python train.py --d_model=224 --bias="none" --init_std_o=0.0463 --lr_head=0.0155 --final_lr_fraction=0.1 --seq_len=1024 --doc_mask=true --steps=5314
Each number is 128 + 32 x the weight over its row's rms, rounded and kept within 0 to 255. Layers, rows and columns count from 0. Numbers have three digits each. The size before them is the row's rms in percent of the matrix's.

# layer 9 MLP up, 1344x224, rms 0.129, rows 987-1049, columns 112-223
098:133070151162109119082102136117179106163133148124142122162126162136122120145144151123149074135147113174072109130106105099123151103120126119129161137108193155174158121147145116142126146150158135136134218179149146117158143209177157111135095116155099143115127065162075217136119091148108123127093114069148135162064082175119086178161227152133
105:110117081170107168168130156172105055155119132055125189176135099150116137077109169131107139114101223135142126059119113149149117132126149125149129161113109156154163113096140121119156058134174133125082114108093151188159156149093099146126125088156163114120105143162154120159135101115121119198109179133138076087124132108095115220172070106102
101:124134124154155088174086060090095079131143119110090091118090097196068164105097095131134117095133116084138114149050133132102158119141117155166160137177104128111116108139107091148148151092120163171165091124122130134095121153165141115117145079113123106104117114096122138097048161122148161186087133117132107142156059143148115088164182095139
098:104120096077116170131119154112147179142179133157121128064125163134108112101109199138151113108149113141147074115143107105110134157133137130121131092081118184150123142204115064170155152181153126156156113096121141157135132133126166147144102133085060098107196158139089075105147114198095118120159150086078115067119130127122104166126058141115
102:125118130115179168108119159133099142099150115127106097118163169145108085110122099139103099141117143090109219139175104126165138082110127154159081172137156148133085104089111192084179138078096106148102077112117110115120086147104163164100100131205172183128066122118128164180139117137094074146113072086115144178098140113173195196121079112130
092:147141093192144196167069141156174094061102132102118074215074133091105124122135178131109104130111158133110154142130154156170134106126105162145110162155185098089145125129148151177138195148136109110149148109152111154119107097154141184104153118178186127145146092141180056113151150163114109189132134135068091073117167110138144129096137166163
100:092130171075098099091096165104113110123120164099100142126165144060131100088111114139090128132126130093130186075164115066097144106147148097140115116125117101116134170142069154104111179168071144139117195107115171141105137168103094117078098086106187145141115127131080136094121160150099099153107041116119115130070112078114094082121146098057
098:000094124068128182093184109135142239110160114117144147127144087134112115143111123168141134121098136167125134179075113137130117135141095103096156122156161101130120060133068111124200159107072115110110119125118100097120104154098138153128100164121094105094112112072101142150135149141105104176083105096113125156085108101166103108077056121091
100:130135108149192104118116190104116099103104110072135149111114155176140139117087141114153082147087153123174181146048180157130109073147130129121129152144115152155101123095135085086154104125138160140167049150076099076128172133105057088159083115167104176168093144072134168135158145114108161202149104118099092168063121120109128203105175066177
094:126109156096110119153121100134129104100101177165112130135145067174067113144123096157152087127157142151121105105120105116145183115061110170145114071119141151141137070158118077127167109124173161134149179130119148109116094116119152141101162143125084110161140128156068118182121135105081132157109130127091137133174097134124126139085108163133
105:194067121152100173170136116138104132071138102122153161175134122133070157085130137135112131163183145146122163104158156146142155066113090140140130101140181146153163155154113120088197093138119124081095058158126140188099137133120146111061174175125115120167194162135144094145137178106059141104136197094130151093096126159109120127156118169092
100:122119105144182108149082170108129156094109121164180133131158171104129161118116129121092156083106162143091141177168139154162168118147152092096111070114100124189085165137151141087128153102124111096035112114156151139149141100144100101192142090118095173225183080111145157145130074124161183176126093169136119095124114080074126121114138166199
098:113134109105116104142091148112152081121127141140089151110106118106102144168098108100135139122158150202114051183171088171132136189161159149095067108157107109069061142105174120177114113127092084163105093138178149126176097110186151163168144111122125157126221168091107144147072159184157183097189125172146155057132139150165086143111138100120
106:183094091193063088183097122193095105174125144138182104179112121117132129110143125158122125146039145138162141088136116106160135099119125146199141141143072148143166127147187125099176134163114068121097151120149146126111105173165084132144165136130146111158129149093119175137089174112160101096135098193121136145123115125140099082163088103080
101:218094105152154072118169144139120147077133124097127137104119123125098148152139089101113101153099077141124139171174154145143137088148124101140158121088105132143088107178150177109120102105187162166146156139144142132163114101119137084163100095142133088120115206148107080151151133146139149132160084136099111120119119108175130132126102081092
105:171159121065149132098090125104082112071154066122108121105168103165090113104121111133152085172110162168144089119117079142170173171091132099102094096103114063080125129078128114130136166115162126119139135116163119088160099083129073151204141127098172173205100147154112153135104109081090093191138132135130091110115154165181080103182101107101
097:059133143156179155136109132153179202187084044109107086056140147154104081119069102106162131148108141106192137160151118145107186137167154160131168099131107120223103143152086123087134126136151131141117187105178196135165171155126160170105105081098122164117132150127091132125159131128137099106133068132143198172116105159128108165143094105147
104:078090134140115195198158142140098111159148162230115105161112158145145092119062111101128072082170115133129165126077087156176146106118152162101108121109150108112101148143170172155136137108102111170111134150125121102074134078072088130098144143128134149170112135127180146179163085166112154097111123133178139182124110132152149098121084140138
097:089122080148102153099136113107076139112069146081170105129119105113083184157114120154139067163136108117206083125142162103083111142174133146136152088175206153082097193145126122140154130174080124084125117129104155153122111151121151076089117137133102154130117144143165091125135143124151104156169106140176114094165172205178145091137144141145
104:173081133137083121231088205182140139148078160135110139008078132118092155152097144157131144080168159151076123121151123135146088166165168111162137172117148103090141101150083125141144159096186079100067137110122138130190134071105145107151191106108135163199144113110118115151140094082075142121143150104115076090057102136152091162149143124163
101:141175061156160106160131111118148103104092107107105065156155115121158184174135094107117106155119130132126140137148154188099112115128080096141103103091107113128101076104184107099157093161134168103074111141187138128127151134170103160165144142128106108118164127119115211115140129149099083130110101099123144106163078100137172111166177048159
101:173119141163175134123104113109129112154135138107064171102156102169176086164097172170125109147171130082131173123106159193133121111178121148140143162168131069122101096125135102146102121101117118066179150076110132136152109187129124092143129136112103100115138108157128103159121099120114100148138103098071147088185130085125085151176106109150
098:070131138093167136129127111054072156110098102163113168139127083106144154087118107115119118203122125131125108042119147149103097114137078134138074122115131073141157194107159161072121152149119104135094124144130127103151170124127085084118144168099119089141124117150183134146126130172083089154165138085161151068129175107098157191107122147143
099:117153140134116178121157128139133119071087115128139135133134103144136084201155054195121134097138097125114142111183114155113132108136119172173110093092150105168120142091159105182154139112174160121095146099150181142171080138085151121142128111099157127147140115146146168074050125103131140176111121109087045191171114134179096059148168082111
097:173202139151167133090139144078145102155136175164090132139135111085136152155108165100061140143105115069107107111089085187149119108103086094089157116110121062117176186184128125132146118133184092130202154111169145149090097150096095145136212151120131090190119116077137088113132120133118132085087072119181122166118126136145123085127119118065
099:159142136101149128122126169102115082183122147067187101114121114120131070119081152165176109115198085113147116103128066159123142133132122161110147134149142115116149110130156105125152121144124147131144122094193076151084170161169149177128126117116115129129107139111105123154126150128150137118092109142173156211111207111133108099183092144073
103:157115125069101148133113124104169138131151143152168186185151088074133085143132130104138126073168108072172148136171139093172126148127094196167132133113123120169146152085168223114045095119159121142147110092088151083123140127103130121073127134098080189112156101130149137129106095153140184059081083132149145122141106095111101173122219137126
102:116165139163181122087092091174151177152175128087109149092090189155152184109106109133086120116114177138136101136135137162160083144091162113118118057099164126152188160126126144146126118150107138180086084096129112107122173151116091087103103108135118151132132128113125140148204147164114142152077091088145106159168138081190083138167192118135
104:122138143176106143131189079115106080136148104165130155188106088112166105075135143156103089166135104112181137114116128118060128116173133137111159137107066116108098105146082115113135150176157143122114126134064075103167143128109125132125090110133170148132171141074080119150145172129074083099137151126120174107098046165144167155095139108140
115:099113092135125073065169160091130164078044149122123104136178146105130148102104093131144189206163115167141132120095124140160199111133127191183155143108094159144108139082160101227142145095131126143143164167127120098093116115131126093082126141125150155136081142175078136118132108158121144127157125145127166101093086106178142152110161128131
103:106172159123170074126149093158105138153189117123139110130158108191141111120179133135187131073133119167110080155083139152135141206129112124098096155179132174123090136168107120134100053085122121139157094170140120135131159110173141129124181172135091126166118118175131145148112140136140137117140102126178089192103104131132038130056111127086
099:139140134085107124194139112158108126155151125170080109121082116124110128116108134130136171172122151099162076163144089035123138165114149048102130138131151079121112144132109104185166104156166138089218118165180114141148106133107147122086165131106162136158099120083127082122147110079150209089114062187097137092156084174087124109117149184098
095:180141130144143124110148096169127146087133119133108044125090125003135107126114144063135149087085126142121116101105134164103127117146126112098116136075127084124119101147148134109144179059158136125140158150101109135150131097113143166176132126141190107125126128132196166188166116096071112151145124135143045165194153137100149143151058155080
101:153135118097090181138188116144090147165081116149146180130247113164089136129148167127106108089175142150172094132130113131094073121221085116143099068099176127149144132196075209088135131086130116111133142094134165076145158171109100140113110126126086168156165139070145118159159121162129115137115155123109106092135134107096132140128103111146
101:082126143101165097090150127128165169130118077147097137185131076146142091162120109162124152113103147167096114126106084133156113129059176127086123116114152121081204093065122106108154102095125089175080129081071125122127040156129152114083150131208082096098112171126146162176133163153128077120136075140182133109066133106124136109113095156071
097:116170083125132138149116150100073155170134175102077158122071165185173167099123160107133124109199058108100148154180093114095162081132114157096135100167093116119132093104147098108133099141138137119098147101135149132114180130151076077169095112091156087159112113138119173132155101137142195119124102087101120090145092102121092042104167127113
097:136138052100113134123154122177097161148119134134137157100122119138127143149157119151099118094113112110070065103126138114091109102204091105069178157199146148103107129147083184115148062131082116141112105112134100086175133107154131129185140106132166131145138084093066166172133137120136147126117134163134056104133141135127144129060175077146
094:150177127146119080143138162152086064121129099194120134108189110181065101187162085122098147142099170076135097136080093152097163120199122123126115149121082152081121094115123110121069152058151139083140125122119186150122091117156065169118101140171148108162144116103140164143109122151193126172134110098140150239139085119159109049123154099183
102:125093134113126140171111170090152105165134051175080136101138133163187144159139113118168142121095093179112169135123145088144113092168104147153105171153096140078122153139103207108097148132138136080129070081145141108215170132064143072138141154198155124074106134142179087158141124123153159154123147061138182123121090118135100119162114079134
101:046144040130094147104136150098150108064155219086148157098158112119126048118134152096111152149163122121082106150123095176135145069145135111109174169100134082090061120159183076121127128152107116199161133107109101120166079167138157119154063111190101147069173161130116135089126109060142143117112141116065161117134084104074092099155065168118
093:101168139148144160173147124119083136161129056119070178129144111091117088109103134108096088106130142124154110101148080059157113114077168129118105151118167101053039100093137146093137118175167170132134096164104169125136169071159115114148097107126137190100099187123098137115119102188138131152191180148126161128107070082148091090142150125104
098:140118102114150097100134186114133099173147119072075167110134113167164124140114151218141109155074086120158106149180170197141138094168082152110106130069168097158128111180158158125114128088127192129095117100099093105120145122103136101128114112156164117165080154132082126108151120194134156149143148132132108101149153113118158106156103187146
099:202096136153094123140119106138143210133135139133110099142127110083169095121170110159149160146127114136141146161191141165158117111146162137146097120138099143130107146157137086072125100121104073135175197147123078107140120125108092127121106152095180099133161099048143132207133123149075197089131195133069106111094145112125125178138108126056
102:139123090141125119097096142175139139102149124169160137138144114085103163160137137077111137118115101106079102081117152156161135108158123116140109160117171055152099126130122108150134087097128130185099134080178129177206122074114180080163128177137184180100096105081113090079174115137091130142093131130127103138130150115059124147139137097098
107:186083138159156108174076152118122168108137175072166193066121127138108126135081125156201106148112143147171158112090107137107096106183129107100119105172091052152140198144072115115133112168144117151149110110069178126176124132082111125111183138141118164148129134099070110093129168163158124131153120140086149151093110097061104083145133171202
094:139192137108131126082145173124046177157132137146159103107193148130150157137110181098151176107116170148133155152155141082125193140120182109142172106119145154096104112073135176162166092107153141066179095132074193184105121172123140096181097088120137074056165159119094095150117087165112091080087051075133154090142106083109120152106149214168
103:166084122132084076161128183082124112122153114141157110121149108103149137145150163107155073129113160159144169129147153104129142116114118157168135144103132131108148115150119113216191102101160114158107050109080116127088097163055086157137107100188159148167053118086088137182160165143159152060093115091129136105132093118154167098163162133141
100:131145148175110096112137169161157213156140165105151145153080098121112106162137133127116156072151144138139122177101101159134139099163144078100186119146082113142117080175089100128072121161130187141089086130152094065109126073090088126121131121126113113132125076107097104090149197092075108131091096117098099145114099127073161144139113142057
098:126094100128128127158196133133115144147165164146100079154115083136063111126119123150150120156082124094144111142090097159151150142170129159067143147156156107125119099144148147180174172127090077102133163172098184138079154181111141140126158124188114080102080085165112112164159135134154091091125130174099124171144096142101147133102137159095
101:050186079158090086139178123175082152107130083136146044155149103139155148074119112170154100125138105108085103087090149150179085126112130120093014123085150138135111145127120112156141124141072130165150069137081046079113135131160098083153123164125091137143171102059123132168110174142104128151107083187094118156107149123134146180146184172140
101:127102142112117123127051147120151107076139147151084165088153147093120187131162180156099117139120183068143151112081099111121187069101052049120140099120136124190142078111158164163136164168137138074181133138082086127152105138136109098207143123159105206113151105124152165112134079154173139089118168132133134203127162133125205172138172157128
105:128111117200122121135099039169133101098187151116122091102181132133157079092150131171139121179103135187058094170096165150165067105172196154104123130169170096095179112083107141138133153166130127129104106146191157131131171088111120105093153126146128110197127170075168156116126105146198134122074155106084115116138137083132107062127103167158
095:107107121066116138131125149157143107135104071101115137144142101143138146128142121093085157155137091150119150158139140118119156071107158099133106119162038150069150103138150110099187157138135129145116152143115144111068131095133154091073129154048069073124114142135093114110129099206138167158111150173120193106129165101121117094144141158105
100:109112101041147059117118147182133190129174131144185180087135075136116187173154096143140163100130096116128148117129149101119089141165130184188152128106090153173120120200128116175146139139113100071114072088114138144135090135106113105068098120111152079086083097127146072147116177124114099141136157108160125112181143098069115153133103090058
106:121089082123077107154159117103114153117150133105154135131164168100117153167201147186118131191164191143140149120117147093163135155149068144110123154123139106171105104169153170156096134114158109131182150124168116154103128116133122197131137152170130126095118123167070163116136093149182146173127156158174121107068189095118159118097130095209
106:153103080114127046136134057108180148091173216165071133134110142112147113142141121091170106106138104145164083145086128131100152107136124129084091093103117112072104141125072133144100137119115062111128116126117158149118148158098151155140067096100177123092094079117151061180116143116105169095131105106133138081133022140116136150156164079148
097:148114132089120146126140104132141157154114111149109126173126138082125084098183140108084126098191122139145112108095109162138061124092130090151101117130168091112144076090111102159134093114088117191104164171163130037090113113106103108162131166092107157179112122066088187093064140117173095156180135138045106124127117115101079203109130133149
099:121116154135146120142156084121110135108096208081148070117101077107149135147138075140116132082124122104025164137196102140121187140152153153059109111138116075064131105140167133082163138123120130122165173120131124105135133086137083148153066068127149199183153066109088114131086123116122172122087145154105166088141200082095095105072090106086
106:170065142143152104098106126088095218136054086098126133148123136175117088181106060148115123201124111108096089188134116145077150103152099100080114091171110177140087097158110121082160177131183133117112152148136163086060094146110107141153161117137095092128101107168162127101114137099129118167120133172087177060106109167151086159138152142136
107:138087125078131129136092095178109114151087135193106165130106129136109136090148118133111158159082097159101168180087171150117146161120070055134107135160097122138109061147044156126124204154110036170133138109171104145144126130106132159118153166140155101091136151089097101135113122088100195074078144149121101135140102103107111204169131115164
093:102094140175118198105133130137089129105146136125138146127168160164131220139083098104111107128152122094161112085155145141130123129167117120091120149164119135089143104163175122106171140131115165094132069155083125118159106111108149101120153084149177163158151135132050109154138119098149091147129126093097107098164135160162044110064158167093
109:132125135153125149163125165147112110114095147130095108095135143092090155192125088138175091108087150127154143117106083097117115164139128186113152133114083111134141140179099106142127149123118081141151139146132078093157173086157135140096113116102172162120127094085115109153149096148165244087197155089156149101106085135186108146171120136195
098:155068134122168104146125164091157187170077099148091105162141097136083172068115070086075088132086137179136144116144116167131068107143092061128116130108146133143109204180103080084161157126148135107162120129137155127103184133141112132107127126172110168177156167182079126166141167113123063069156097117166134137150127134127163113092114085127
# layer 9 MLP down (transposed), 1344x224, rms 0.0484, rows 987-1048, columns 112-223
099:187151166110073134108114111172130109111136157110143102087175121078178091060117144150111142125105138116159106074084097079159126108169113095117171160092105109071107070181094138127139136147160110125095118091064192156127180097111115099104137155147107106103143114137140135139115130168110134109152064095198032148128134104138119131152081109150
103:133148128103076148077145107111104088154115165166111139168119144205128126170152058155121108134083083093127090162145129174108160181094111114131165151096113129102091122198103130153108181088102102084157123127114084113144138082096089109107147131178099172130124142135140157078130091091130142063173120130163141121106118196165190107053129110149
100:113104061146141135080150121172102182155149134081121071107102171177071091159101164086113108141114111100134126081105165141104112121122228105073127121128126146129141143132089164169157169085158138099127174153105189089182128096159125168156111148130069117129158078109167133127131170194078129134151099107155128118128095116176143135156099158133
097:070145174119094120099128124107136086083114133090134109165111133127149133200170103125123178134165090140090143146168116180091111137154165115132129134092145169072186152199135159124162120092147113084136152200172110147146198087112117089122074107129131120180088107141087123150136099094101127145080065144127125172125121126115120129081204123156
102:130104150142102114106165142119110086157130168154192141149097101111102140085068154138131212069117142061133101126051151158165076146099182037185089103108129137115134146174166134127145111195069104075136125115196122206119108156106134111145126126115161131106104198124068118121139153135195158135128098123118113148107090052132125059113106109127
098:115064088136116100088111090154136157168122093091133154165105146105177157190157125128114174130157116115184177140094115135144097100103070151086147079164097133135088114114138159078130117071088156103124158124148103128137152118081133148121133130139147159118123152101135126081144158196138151104174161143155166117147173092105099157196078066073
097:162128144099160126147135101170124176092161061170111148093098122106132121114147134134123107177150166144131127107133156109125107077159145121117164134153091156129145129128231146073132127109114088146174115097068112190099134181107156080176144150082113150123104199110155152132099114113153130123167167139176213127131086143164129140103119145168
101:188162104148103199158105095177127078097109174092178099097127180128158129119092145141105110200109095131083164057112131157098060138106074175148109141107101177130168151146130131144057120080139121078137124116221128137158138097147148125120142097162171125126122093140088075130102146041101088146149206122128128096168102131151098128076157107144
098:144075143082122118126136101139196114210086105130153133196105157131166156171152144086073117099117117162107082171158110127108153118115134124101121118184108103133154099145113190153107108143100187043105175192128097136133115149169179125097158146133118152097106160202130123091156140129170107134038190107107114148130127135103097163121152115127
099:110165069145149124146175143164113101159135145076163098183134143166116124139113125144124144135121090142086121139101130130089158179073180116120086106119095193050141115156155125141133124104106143196151088036027132138134158134181193073124111159107141149110123142151152131128113103179156125129129166148194147137113177108159123174142122135163
096:157084106130128171157127141122116171160153104117120132147116080096108143197172128059126103171109115164095151158114115132128108096136091106176088095175145097117106113092119113176109060145109138094172113210134156105106178207120168074134146084162166096133129129101133149143168092109071155130129123082143132078142068154132151144122111126098
100:095163087113110109143124108128154132125106140108120119112123094124169111109079061152084137162070109119134142133091128103170160140131132149145131087139204141073142142116139066171107106111109091144086135141058194166107076137087148128078123116153123100119156139049162114136172183110125077125087110138080101115178124149137135140219135098158
100:136149119129134147127071104132163069127172158095107145130114136170149147138156109143126101158106142115098121112107149151097123128106177105123136126106114178188141105125134178126133092137195082148134122145127088155124177136154139102183089200118058093176105123139039135109127100146165105101129149174118145119114113110146126111132086120113
099:143161203063143110124114161081111075072078145088116068113150098213120097192139139154143129122078148203125097143184100137188106195106095156144118149136139163142140150087128144050109104158118151118142117189064134089070092158081156146184085090123085149125130087088147141060176098163103166139087175088131102143144204105179154156126086203134
102:104122149108099125177102076128107090182080156101171161168163142117122130144129163108158119035093140131129115096105127116109169126140074125112158144121151081096143154179160129095142162115067072126104115120127063145133114080177130191110158111116135186131126081061157123119065138052102133118155172100123086170092171141121153109065148139130
104:130155132163095126097092112086164139092123111148138140104116111154155137123162097170092107147180083127094142171113107108064124128129130171123155166106156135187154107117112158164128180129112108178132123126137095122023175148109086109099090130176123035146146108129116050123135115122118126121094152163098055113134086143137116129119084075120
102:093187095122145174175166118172104130136162160131080111114131148145054116161138102070128088135078130092088118126089089075112192142137150089103102154143204136155202112100122182156126083160142118117161140097123145184139138166143150064144072128190175106231075096103135123131143102105110141120129204095117116077085167123111129179116141140124
100:094173080123148074113114162139106202123091050108065145145105137186182102099122142149122147140177132176162138148111117113132195133150114140118059071134142106128111137091166073105156182125094144125076081094087160085198188119131173114166178153067118169106136164099107080131123093149131135166095196107128166177074207106149134118079123215139
097:123147149154106179085078148186172115150159109114135155170117128091131120125160064134109148082140124109148171161074166125144159132138115126087110108135141087217095137103154108085085131141128168181115130165078155118123168071106067168133221138130102154084128171126162152170117155140132167125119164129147121074139147111119182090180058137118
098:103221139188159100110138158112149134117111139184109128137139082178147132123125129170150142112154125173161160105177080090125170186133098142093127095171117103153212105160146149088147061081169150160115117158154168138088110142102118141168174173153151125081155128135105198114159152114130141131085111142117122092106146186176111087136208170097
104:149146147085163143073126142173171096085129101128164170196176135111047136172186152142196114153105163113110125147143117140141104133126152158133084116131152100159080121130129121089081085116196137090096159107102104155071144175123143129120108098112126139134203131147118104120105095102151072106141151091126148101152126084153132129075158088112
098:084185098078106127105137081094081164147134108135185174097094136187103062112114140132143038128102141135134128121142070101175198171122143134186127086110118104125126084121167162158116080113111171118091167071198131138130145126178139125187142155129155161169123149210136126169158167180152113150132132156125145148097087128125148112143160102112
101:149097106168115062136105123203223117149127127112125113130097098114091136112111049127106169069160132120152133136218119122129172089048142124134114141156113145132094054143115188145153160185146162191152201147154143143108152106175116197092106159134091129146137125114130095085119132094117158147102169129140057146103086115140117044131133068109
098:101093115163132154111119170100103146079125181119138124098151166096085166084105116109112101115118113134123131143120122176106142142155143128140154042092069117143146128148125104069169112159186178060164094149244124083131138119148092121156177143099159136087116143120110118118079139137143114128141108105082084135134141157139116144125165100195
101:127123131067152111121106065117111146151124153093216130127082020140126143083153118129154130092133096075102144128143101132131122193123107181089063132179091097170170168123084123151126111139140136129120072162124136112117077174161181069116163159176125119093112113153182151162149123193098095148133113193147118124123142085104166154135173144092
102:081111131184175073154172155080077115134091130156133094126106122136126219103146120076056137149121122128074086108108126160144124111138170099126162116122165132161129112090136113159123171108083097116151125100140095128138123164135108072130099160104101094112169186069142116119122100122127129114090092177170130115128088118095203143140113127120
103:068120193168143112130131140092100136168112121165158148167119095140121137144121106118173175140105151065125149184115136131121093157122169141138189166133114097222164113098116136147143149069190133126102131145159113138129122162163187142078137038143175142105137114137151148089111117169095122167113090106123112162147170162158084085130175118130
102:174096121179167144123117077053151148196173166160079135171196100093043144065114101133089177098149150148096145148135123150155120067099190088125155074100129148151086086195138115136116118155132136147144189169072117151172113139164069134095180190190138124119167127127146150097152093142092150125151097128108123170113099145102106141102196154129
100:133173170090127142064113081109106193117085119109151156156152064120106159156158114144128092161090125144090106077178145089115087176081122061196121119161168119209113091132070167099165028078143159164121112111096194055156139133115111195076172151126150073104150184119149163108091134154149142129079127119141057122120133090089151115157139157139
102:168115144159146219155147107079107162140103111114143106135103106117140150061105076173082122137145096096074112110103160182142113133140111126115142136107113141088081136080127168089130194085114110074098088092113130131136123118079118089116146145143187140133164171132107100154138119096147106159096172158199134115070240117122168186066128127137
098:101085072110114083066112141120125194125087149154138082102115168140147040107174138093112091135088168064178090117119093169136080102091102135097165099113122148112127179175151135134133103111090092129196071149134125109133069112117148141162121138129202125088147123100184060168122127142171133105109153169103143139143117076149154093106093154202
098:117109094112058087145100190034107113164132122209147122185137096063111127121093119097163118138166100131137085129149145158106095093142155152130088152155133111131112117199080162117157073115093139170153108113140080104098100173170166144107133149158114151137114071143068102132129158105142139139166159100117143115114172091125093133120117157095
096:098105144138102103133084101134096113142110153112087061130100109091152110148143072105162128138116134168111130144116104110120177163084151174142128098152091162138172082032114181084169148141181049146174107106109115094100095113075120111163104078104171140054137084114124118118148165156074175095117152148184178152032145141143121120143118135106
094:142122066190094137179107124147128108117149241168124110135046140148179180137141159151094091139107109157103155094144128168111156097108086111115067185095089118129097119146191130115072158147082149148127124172121118178059115132147138122135148141169182133134151117162149181103161134141127145057142087098127132106138190121174113128154084154170
101:118061107135105088182079134162086096164153167135131146099076178147104189079180159092131106094133097118114168114131080116163078115124098162150141129110121097087197122148157118170157172143145182157158147153120103191085111087054059079136148113126124113126195118143182117085141080114154130146172090147128081094189124146149136115094146132145
097:123157114127118154123131095131074078103155129197155141109173103135143156139127152106136124098146116136080112133150125138153118100141164129123155164174096135077155109095140115158167087073068138087139104205106055144143158124114116143096106084203091088162189120162109175128127101161121168070165152140174115100080117156152122057155084129174
102:121221100112101122117150182094151163087125211142148167119123147108176133081096123157149115126119067124141175129138105162161164096141092100119110125156126208146163070063153174156087110170119101166093110161081119177169090119158094103136060161104070075152152143149148118129147125146143079141105128149118135144071068170168077138153133127125
093:156179134171065227159111110183126169153182162102121183151109126127119127136096182096110110096144148145134089159083133106182096166128158131082091144153180211105133148132104100108103072107152119126167139123134144131127153126156150134138197182125123142152157141120093152167128165143165179104160121205118090126124138106115139100118175128083
100:116130095102073091089162106143109154136118128137176201066061081151099140140170151099096110060130187124059062160170072178150151120063097089112129114177101108110142156098114101181156162164103118149102137136102136189096171201146112106163192096112150090140153121134106089139151136155113104120130141145092097107143125082182126104164121122153
102:077067161078110135103154092139125081136133116142147136126115103207162118140163161159118130103111125163148176156185149093152122140162091145073118057146139111129125071115011155152092129134144213150128106128143125179120102096111142132154131087109157142167132056213173106060141113176160081155084159161130130114169140144163167140121090123107
095:119150102099120147129202139111172154066163070154124156128087093173129102133163124168139100105186123121093179037100147177150176191154130155169196137080159167161101126146145187128083130129120114117122087154132143118171180143085160092106116133166156073123113076126171119125106133134125103120075194090144203134138130097131130147104079131169
097:167115153181124109112125163124185087119117119135180110129131097124121168119185085119131090151123100149122148134101111144174133096085171137099084148118174088129173129140106050164151198098169162128063163127113153115177093144145078151129153104162191169174192154136145122115036145119093125095080174061139159160170151161103136122117117173118
098:147150213095183150124140134194121125096163098141187089115192059076140133144116121091191092140089135087165131055128089101091161143089095091104143101168136168121088130146129127101161118134086091077077140108112129086120132148087151112145149163088157151108150129212123088145081150189140103125178038087144121153142131174110132084150155110138
100:154117179126110082108080154149176105208157151144194066117178098089153141130150115085178150071125141102167174119145095145168174134138171171100155138106124136145082129133169136063126145134126114117151196123105094138137127120125093128053123157137065104160119123165121114194149090173179148107108160070166120080162130120108150153148113127140
104:174118102135123104158159153152146154120120170102158180115119125126127049049147135175142146064134093117082125142092090106140121176111092117179134163083123146150151107113108077105152101124096142115159079186123154123174108108121153118157138097105151139171077124163153133114157168179146140175153129128160091137142168071163159126117079106128
098:143149169148182137126136089194158071102100132164118081123147134123120060172161152137103108187116123069094146100134124097068106108137079135151110157108082166101161132117089155067148107153083091171100122143173093148148112078165144101070135120143120108132073130064101136172139113067158148159170143115153124155165081147175116151077100089169
100:095140114099142106189143092118109135102129143144114162107048114151132006153169172124124127196154128109114175068089106161133164122096159102108125193130151074143107111125174080123080086147162112209144096076151118125074120077117131172180144103100122161120112147174123126087092143078141102074146114108128115125109151147152115161138147165094
100:164182092159104198114163147159138168104125137126119202092143124079175125118099132074112112085085092105086108121180093079128156098169182120167152149083143100151141087115096083130087192161141081194128167109149151135119103105144196141124145163141183145087184212169141156184156109097130093130130112142091105148095105126138110084104191124201
102:109107129113123086146096144130132127124066128094144128124131074142156157111132104107118124076163137128116081119112101174133122133196162109148122166173119113114147115130117150088171080178144144124149130151157096128132128099104184029101141061042140110175081102154155084125146094098086101077097140187173072084164113176108169179089106167168
099:149149123126132173158130188082163077152152162150087180144150160086109190081178126073170213138085139116142144181146083136100142103171087101161175126173119148123100086120123170094158146072127135187125156087166095165146147144156117181146116184158077133107136128167103135121094136146152136143137147095097138102115117112149133119157108193097
099:122125148147132161137151145098095113106107129057152133108142096125147091144149129079127113127161096139059150170106144138046073133120085039130140130165132104119102143139125076126134126150117072130109080162147139171086140120132065144078159151082136194188167117154114132185168155126144148100148137109126141103147129168084189173067123140097
105:074192119189190082132105106121220144173143116165140135087151064162106171136105142151166124138191197096144173178141095088133163125103179065089082093153149146074113159183141115115113126143189096135158135177123127175128120142170122105125138138131113158140167140089104140127126094182164139174190099151131127150189095116117174117121125129122
099:153101132124157085145117134123148124124104110168096092095144114137159167115062164144130089119113255146070175140090145188186170144196144097163204113129205152159171134116109115154151148136134087121085144144144142160133092153117122168180111112135129206114146159078122168142062132127119173144133107135148076147099101125141149122114126092165
101:158162110163088128130175126095090066125130159124106149111124119154123102202170108142138134096124111138156107137133084155090138073109113180122144135105143091107114073165105149081100093106113121192126162134131153058185113121123121082174145149130131121132040100074130036098140167089160164121142114116086162195089154095084104162116101101096
093:126132163091161146118168094085071148138145113088103152160111104096151141196135179123134172133122196132168078142131112194184115137095140064210091175112090158100094105104109122126204087125135163158135071161136131124136190131066154131101101118110131079161177114064054148142112151093108161153085177093168125141137143162087125111184070133147
102:101086175160108154084166167121158101086128121139190203099100129180132167139135099086153127057093092150129123121135115100158155124078083108090155141078188133131086100129116101066127176113109160104108150111125169156130117062139170129106193128095137115168149155142139100120106149163088074119081155104168144098173125136121088059090059195110
100:172133195160118144105113131108126164133098154127153100116079109075205169186114139092129167140094154150121113063144110157158130131161101127047057138110133119169153071143127187111163131141093031052156156092129131152145095109147124105083137163079140141152133098156073127100174120125051142126097069118138152101168206146152142173135086160163
092:135153130155205140145082141096105175123157141100122056208100124132155098151127128120150092182094112138066124111100158072105153044179146079138089183143111127121143100137113163116152105127061090044089077124132095135150138152079174173135117124149143144157172080103119170113144101156084074131149123148044200155114063137162166188140150150165
100:124179134100115189078095127158159102152151156109151144125097143167075145121201176122117154077172160109187121098107111150139160118153126164108107151102074079178112087126098116144088108186057159134113146136169136126111141080104132122161068101097176117151100124094103184146159132124122159141094097112155181135094168112126158098143129079118
103:116162150142128165081149115149099099123133159097129157105163126145098085163087063100123131120155194121144119142117193135084119093167122114156102144094121146088138133120131107143086120093202166131059181143110141137163173161111171120083142176128176140135120126136111168119137121173153168153115087112115145139115084144182078161105095079142
099:137106104147108146020152186125088117114170215173188120087105150152154191142164130116160063100093138144112136157144113211128148094142092151154135138104116087128132078080185102157098097161187141097160132148154134092152149108066118124082098116148079125120064152115135141094146115127113146148097161106092171179140140121079168086149138165125
103:158101120168171126162151154158106167124122032081095162118091176167104104098144142138143097130156072140098129085134121160132131133207127123110154120171101148135112089162127134167175125072117185082159170091162184176143150104109160114092101126156123190135105107145118122156170151102103129122107114141137101078173105087119110165122150191071